From a checkpoint of a small transformer trained on Wikipedia: normalized queries and keys, a variant of Adam for these matrices.
Each number is 128 + 24 x the weight over the matrix's rms, rounded and kept within 0 to 255. Layers, rows and columns count from 0.

# layer 3 MLP up, 1280x320, rms 0.0992, rows 1251-1270, columns 0-79
[[136 143 107 147 135 162 135 174 134 142  85  92 187 162 167 143 141 123 174 117 118 122 110 143 155 139 128 124 117  59 155 117 146 129 158 145 161 112 108  87 149 161 109 122 177 141 107 116 120 131 121 152 115 101  97 142 116 122 131 137 141 136 133 134 107 118  79 118 115 161  88 145 118 119 113  85 139 132 115 116]
 [171 134 121 106 130 139 155 144  87 167 136 118 117 157 104  85 143 147 107 159 138 164 126 145  96 124 152 137 131 140 130 129  77 137 147 128 134 112 149 122 121 145 135 116 122 105 147 143 161 122  97 101 151 161  96 127 107 116 129 104 115 121 117 123 121 128 151 109 159 151 155  95 149 136 126 171 139 149 141 148]
 [101 118  93 120 132 110 164  99 131  99 146 145 128 103 147 127 156  85 101  81 112  71 103 121 145 122 155 140 149  80 171 156  87 146 115 114 108 113 148 160 153 133 138 141 118 158 134 154 133 125 126 115 114  93 163 116 106 170 115 131 145  95 138 162 125 133 145 137 114 173 120 103 126 155 169 177 109 106 129 111]
 [103 126 106 142 102 112 136 156 108  91 103 101 151 145 114 113 126 119 105 147 146 114 130 145 151 133 143 111 126 104 130 134 108 120 158 100 124 131 112 105 167 130 138 118 169  97 139 133 125  90 142 101 138 119 126 118 139 163 144 119 146 157  99 131 126 145 118 150  90  99 140 139 108 130 116 122 128 109 108 138]
 [114 132 170 116 174 107 118 140 145 115 119  94 173 149 113 152 165 156 120 161 136  91 136 118 112 130 146 104 112 111 125 104 107 131  93 150 117 120  93 139 147 160 134 120 149 120 111 122 126 122 135 103 143 155 147 121 137 126 127 124  95 126 113 128 116 108 155 110 169 103 149 161 124 106  98 161 153 137  98  88]
 [113 130  95  99 163 127 102  89 139 112 129 157 121 151 123 126 135 125 159 129 123 132  74 146 141 142 131 170 166 169 154 113 109 139 161 142 151 141 137 132 157 100 131 110 160 155 110 140 105 101  96 125 108 179 105 106 130 124 133  92 141 102 160 131 128 153 107 106 153 131 155 122 145 123 130 128 128 111 109 151]
 [116 143 105 133  97 149  95  94 147 123  91 147 128 156 118  77 114 137 103 103 134 139 112  91 145 159 110 114 139 126 129 105 105 132 134 125 127  93  89 134 121  98 116  87 136 116 154 150 119 135 124 121 106 135 121 121 115 115 150 119 151 128 140 127 123 108 165 131 175  82 113 144 113 148 148 105 197 145 128 165]
 [103 112  71 117 155  70 123 110 145 115 141  97 131 159 138 130 107 167 176 142 137 122 132  91 144 133 135 122 164 104 109 132 112 119 191 133 120 158  97 131 135 139 131  95 148 133  99 125 102 113 115 148 126 133 119  98  83 173 134 138 112 113 115 110 147  98 120 125 141 105 134 161 137 136  91 124 112 119 143 149]
 [122 100 149 124 179 163 114 148  57 142 117 148 114 147 135 113 183  95 155  94 150 117 114 106  68 125 115 129 138 119  91 128  97 134  83 162 122 121 106 128 145 127 113 132 101 124 138 134 107 123 131 157 120 102 121 109 128 114 168 134 163 119 170 111 131 139 110  93 168 119 112 129 106 136 147 116 137 140 168 110]
 [161 124 135 124 147  75 118 156 117 136 140 130 152 137 111  96 158 137 155 113 162  89 136 132 140 131 162 143 130 152 128  95 107 128 143 169 129 142 128 128 128 147 134 148 158 142 175 102  76 149 163 158 116 144 124 111 139 105 135 120 130 122 124 132 112 153 141 117 128 132  97 144 105 133 134 128 143 105 119 154]
 [123 128 112 127  94 157 124 144 113  96 136 129  99 143 151 102 100 149 119  97 177 120  95 111 120 119 136 148 114 153  93 144 115 144 127 140 167 135 145 101 110 143 128 133 162 148 115 133 116 112 112 136  83 110 138 121 136 107 118 139 121 119  90 157  93 145 106 129 130 158 132 166 151  94 114 131 127 151 127 149]
 [116 145 120 151 132 118 102 143 163 121 140  98 131 143 147 117 162 119 114 140 157  90 121  86 107  89 152 133 103 108  97 159 149 137 112  83 117 136 110  82 149  74 156 108 118 101 135 105 140 121 135 148 162 107 137 140 153 135 130 125 134 138 115 130  95 117 131 133 119 128 161 121 142 104 129 111 208 146 130 117]
 [169 112 150 110 105 106 148 160  89  77 114 132 108 132 105 131 141 159 116  78 142 128 123 142 146 144 140 138 163 154 130 164 140 111 134 172 138  82 140 153 151 141 141 120 122 153  94 168 129 116 129 124  87 148 106 122 162 157 135 113  85 101 157 159 161 138  84 119 104  73  83  94 129  85 119 162 112 168 151 131]
 [126 122 131 148 135 135 107 122  99 109 118 158 109 120  99 129 176 125 169  65 127  79 125 135 127 108 134 134 135 127  79 141  93  90 146 147 131 172 166 198 136 124 139 129 147 149 129 174 102 104 159 166  90 134 146 131 154 139 147 175 118  81 145 145 159 127 129 149 142 124 130 151 146 153 105 148 150 159 153 125]
 [141  95 140 119  99 191 116 121 136 120 108 148 106  93 103 129 180 102 114 124 179 153 122 136 100 152 166  87 112 144  91 150 154 146 154  70 158  76 166 124 193 155 125 139 132 174 134 139 120 117 128 129  97 116 122 131 108 195 135 146 136 121 138  99 135  93 129 110 141 140  94 157 120 120 103 125 122 114 152 123]
 [136 102 113 101 153 106  93  83 132 157 199 146  93  79 106 119 156 103 144 149 127 140 128 134 116 103 148 123  90 137 131 125 119 117 137 137 164 151 152 150  99 105 118 134 155 140  93 161  79 128 128 117 100 135 126 112 103 160 136 125 118 173 147 128 157 141 113 111 136 152 104 161 164 130 123 122 148 152 131 150]
 [137 101 139  90 126  70 171  83 132 125 177 105 129 140  98 116 125 155 108 148 132 111 124  81 115  93 155 169 158 133 133 128 104 142 123 111 130 130 180 131 121 119 139 120 122 136  99 115 142 114 138 135 113 112 131 107 120 130 128 153 116 117 113 133 137 102 136 132 107 109 137 113 168 106 115 122 105 165  93 112]
 [119 140 104 120  74 143 116 122 132  93  99 116 126 130 124 128 118 162 137  85  89 148 133 126 128 159 138 148 155 145  94 139 101 150 132  74 124 120 118 136  97 125 125 126 139 108 109 130 117 134 113 144 112 124 150 139 107 150 164 131 136 123 148 128 118 123 137 160  79 101 115 150 122 153 151 142 129 121 127 101]
 [135 110 145 127 124 105 109 134 130 151 157 142 116  90 137 129 135 105 140 109  98 116 131 136 147  99 150 144 145 134 151 145 140  97 170 145 123  80 158 150 120 122 143  72 140  89 121 153 151 140 120 127 134 128 154 124  81 143 158 166 124  67 115 104 160 108 149 106  89 122 145 109 138 151 107 113 110  74 134 112]
 [ 89 137  64 126 110 164 132 120 130 175 122 116 181 178  98 120 118 148 159 151 132 135 101 109 128 126 125 152 123 119  99 130 141 157 146 119 143 138 139  97 162 101 160 134 107 145 110 142  82  65 126 120  80 110 164 103 138 150 118 145 122  83 106 121 133 135 117 145  74 155 163 155 143 138 129 113 105 144 153 134]]
# layer 3 MLP down (transposed), 1280x320, rms 0.0919, rows 1251-1270, columns 0-79
[[129 144 116 137 136 120 159  70 130 116 116 144 168 114 144  85 122 128 140 109 130 103 133 134 103 167 160 106 104 108  88 140 127 121 150 121 166 192 115 149 166 133 106 125 129 102 161 156 116 138 129 118  81 152 149 140 118  80 176 117 165 129 130 151 116 115  99 147 157 111 113 110  80 197 142 108 115 142 105 128]
 [124 107  80  78 121 133 142 147 150 121 141 128 127 137 133 153 140 149 133 131  93  91 117 132 132 145 153 115 124  96  86 132 110 137 139  65 141 167 116 142 135 130 126 125  94  88 142 136 137 116 106 126 124 118 149 162 162 125 144 143 126 151 159 173 180 144 131 180 141 149 129 135 128 128 123 106 139 126 120 107]
 [105 144 154 141 112 116  96 140 155 113 136 137 165 155 132 169 108  68 119  76 134 153 142 154 104 101 125 165 110 113 130 157 104 147 119 158 168 120 158 102 120 126  91 165 168 140 142 133 120 113 166 125 120 125 167 134 122  95 125 152 132 122 156 162 131 106 140 136  76 130 162  75 126 119 174 112 149 131 149 116]
 [116 143 146 135 105 129 145 131 159 100 131 131 124 139  96  95 135  92  82 146  95 128 156 167  94 113 129  77 140 106 100 135 105 129 157  69 110 151 145 120 147 116 109 137 124 130 112 135 161  92 189 152 118 116 118 110 152 129 148 115 138 129 125 133 149 156  95 167 106 158 114 139 109 106 128 119 141 141 116 123]
 [116 153 143 114 133 128 151 107 161 139 134 147 118 125 107 108 114 113 130 123 166 140 180 136 144  96 112 100 112 153 169 125 119 125 140 165 144 123 107 136 136 176 163 148 139 118 152 137 114 120 155 123 108 123 127 122 122 134 102 131 100 141 104 164 121 125 135 131 111 113 115 128 130 156 110 138 121 134 102  98]
 [133 150  91 121 171 113 151 158  93  83 155 133  99  98  95 133 154 133 103 109 154  95 153 153 129 152 121 125 112 111 112 117 143 164 117  92 114 174 154 128 179 110 139 131 120 137 136 132 128 163 133 142 120 165 113 164 164 173 115 128 141 163 105 146 152 146 129 101 164 134 156 135 118  98 102 128 193 112 110 152]
 [148 124  97 142 127 160 135 134 127  96 141 137 105 144 122 110 129 147 203 125  88 111 148  90 134 133 136 141 143 146 107 132  73 142 146 126 154 170 118 131  78 143 113 165 159 121 123 133 137  94 112 142 130 114 126 188 127 149 111 132 130  93 128 118 156 133 133 140 149 179 146  93 112  99  97 155  94 121 122 111]
 [153 128 141 146 132 137 154 113 116 124  99 150 150 114 131 151 110 114 131 142 121 117  96 104 144 125 154 130 162  95 121 124 145 100 138  97 101 139 139 100 113  98 138 160 176 121  69  84 105 131 142 103 158 118 128 137 128 108 135 142 119 124  77 125 113 125 104 151 132 119 106  96 127 113 128 135 126 122 195 154]
 [118 150 145 130 163 134  94 138 130 122 112 108 105 154 146 175 134 133 156 130 120 142 170 117 118 167 142 112 132 112  97 112 143 139 114 114 127 138  95 126 136 109  86 112 105  91 128  93 103 129 147 103 141 102  86 117 113 130 132 112 139 142 168 120 126 136 124 166 108  98 120 136 115  93 156 121 179 107 130 106]
 [186 127 101 169 131  99 120 124 116  76 167 131 136 115 194 113 127 134 113 131 120 141 152 106  77 109 122  92 131 132 114  95  83 111 143  67 121 187 129 163 121 145 118 171  90 126 161 132 133 125 103 150 103 143 119 167 131 112 109 165 139 121 161 161 164 143 163 175 118 131 126 120 105 145 146 114 108 164 129  98]
 [109 128 158 142 121 104 121 125 123 124 129 146  86 151 134 134 109 140 133 147 153 110 112 140 112 132 132 164 144 119  70 125 155 123 119 136 116 123 144 130 134 117 124  99 117 117 131 150 107 142 129 177  76 118 111 135 107 171  97 106 114 148 126  85  98 157 127  93 124 131 159 148 121 151 123 135 121 115 162 137]
 [120 128 146  79 109 123 174 132 103 134 107 135 164 115 164 162 129 145 143 134 101 121 100 141 151 113 110 137 125 161 108 165 129 151 117 138  96 117 157 144  95 158 100 133 113 134 175 159 116 141 138  87 144 119 143 113 120 107  90  89 140 123  96 115 105 182 128 145 144 118 107 111 140 110 130 111 122 118 148 100]
 [147 183 121 115 118 130 124 129 115 129 106 150 114 164 161 152 106 119  91 110 109 166 123 170 161 161 142 160 119 156 136 164 187 135 168  96 155 125 112 121  91 120  91 118  98 146 171 156  85 119 152 170 126  98 191 150 176 124 118  72 104 123 140 151 130 123 135 134 135  99 137 156 130 120 149 130 102 176 124 123]
 [129 100 137  94 101 127 130 108 125 172  64 163 148 102 137 141 152 109 144 127 147 149 170 110 154 145 123 131  90 144  85 124 114 117 123 127 119 162 114 120 131 133 163 129 153 127 153 111 132 139 137  99 115 105 142 108 126 112 103 108 136 107 122 147 118 156 103 128 163 122  99 116 153 153 152 109  76 138 142 128]
 [147 103 128  97 162  93 125 147 158 132 106 166  95 167  73 143 105  96  84 101 141 134 147 126 128 134 120 175 108 114 106 141 148 133 122 134 128 129  89 145 125 135 142 126 106  89 133 105 117 119 120 111 104 102 190 146 113 137 115 128 138 142 150  95 138 141 128 113 102 159 166 144 146 103 142 119 132 156  80 146]
 [110 117 137  97 128 141 102 126 167 120 182 167  86 136  77  81 140 149 123 113 159  97 109 101 152 146 133 164 108 160 131 124 171 123 133 176 123 102  93 116 140 100 121 128 114 104 138 124 135 146  96 108 114  68 163  96 123  71  95  84 141 136 126 130  96 133 145 118 102 144 178 146 151 123  95 131 123 139 120  82]
 [109 134  80 104 116 131 123 151 148 107 126 109 129 152 158 129 126 113 144 141  99 120 107 146 117  95 120 122 100 111 120 157 129 157 107  54 142 155 116 143 114 125 129 107 126 101 138 120 111 126 106 140  93 122 127 164 159 160 103 146 151 122 161 170 126 175 126 136 144 128 119 131 130 116 106 116 130 176 144 123]
 [114 132 134 126  96 124 161 136 110 221 136 161 127 147 112 132  96 100 121 103 135 131 164 102 140 123 104 107  88 128 138 110 125  89 132 122 134  98 136  80  88 125 153 152 111 152 125 121 142 115 122 124 124 111 138 128 116 186  99 155 132 178 139  95  83 143 122 130 136 110 120 114 115 141 122 100 158 142 133 116]
 [121 145 113 109 108 126  94 121 107 145 142 134 162 145 160 164 148 142 126 157 108 106 141 110  95 189  97 135 146 141 151  95 145 163 105 108  88 145 138 166 117 147 163 104 139 144  88 128 115 197 148 116 148 134 158 110 154  86 124 136 196  93 139 121 130 106 121 127 161  85 105 165 121  87 134 111 137 127 123 130]
 [123 108 113 134 148 130  83  96 142 109 141 132 104 113 107 110 129 127 158  95 123 106  94 129 174 111 115 130  99 103 134 101 142 114 141 102 136 155  75 126 159 163 129 148  96 160 131  91  89 140 143 109  94 131 117 129  82 122  97 116 144  95 112 191 132 157  88 137 109 166 133 133 131 134 153 123 155 164 127 123]]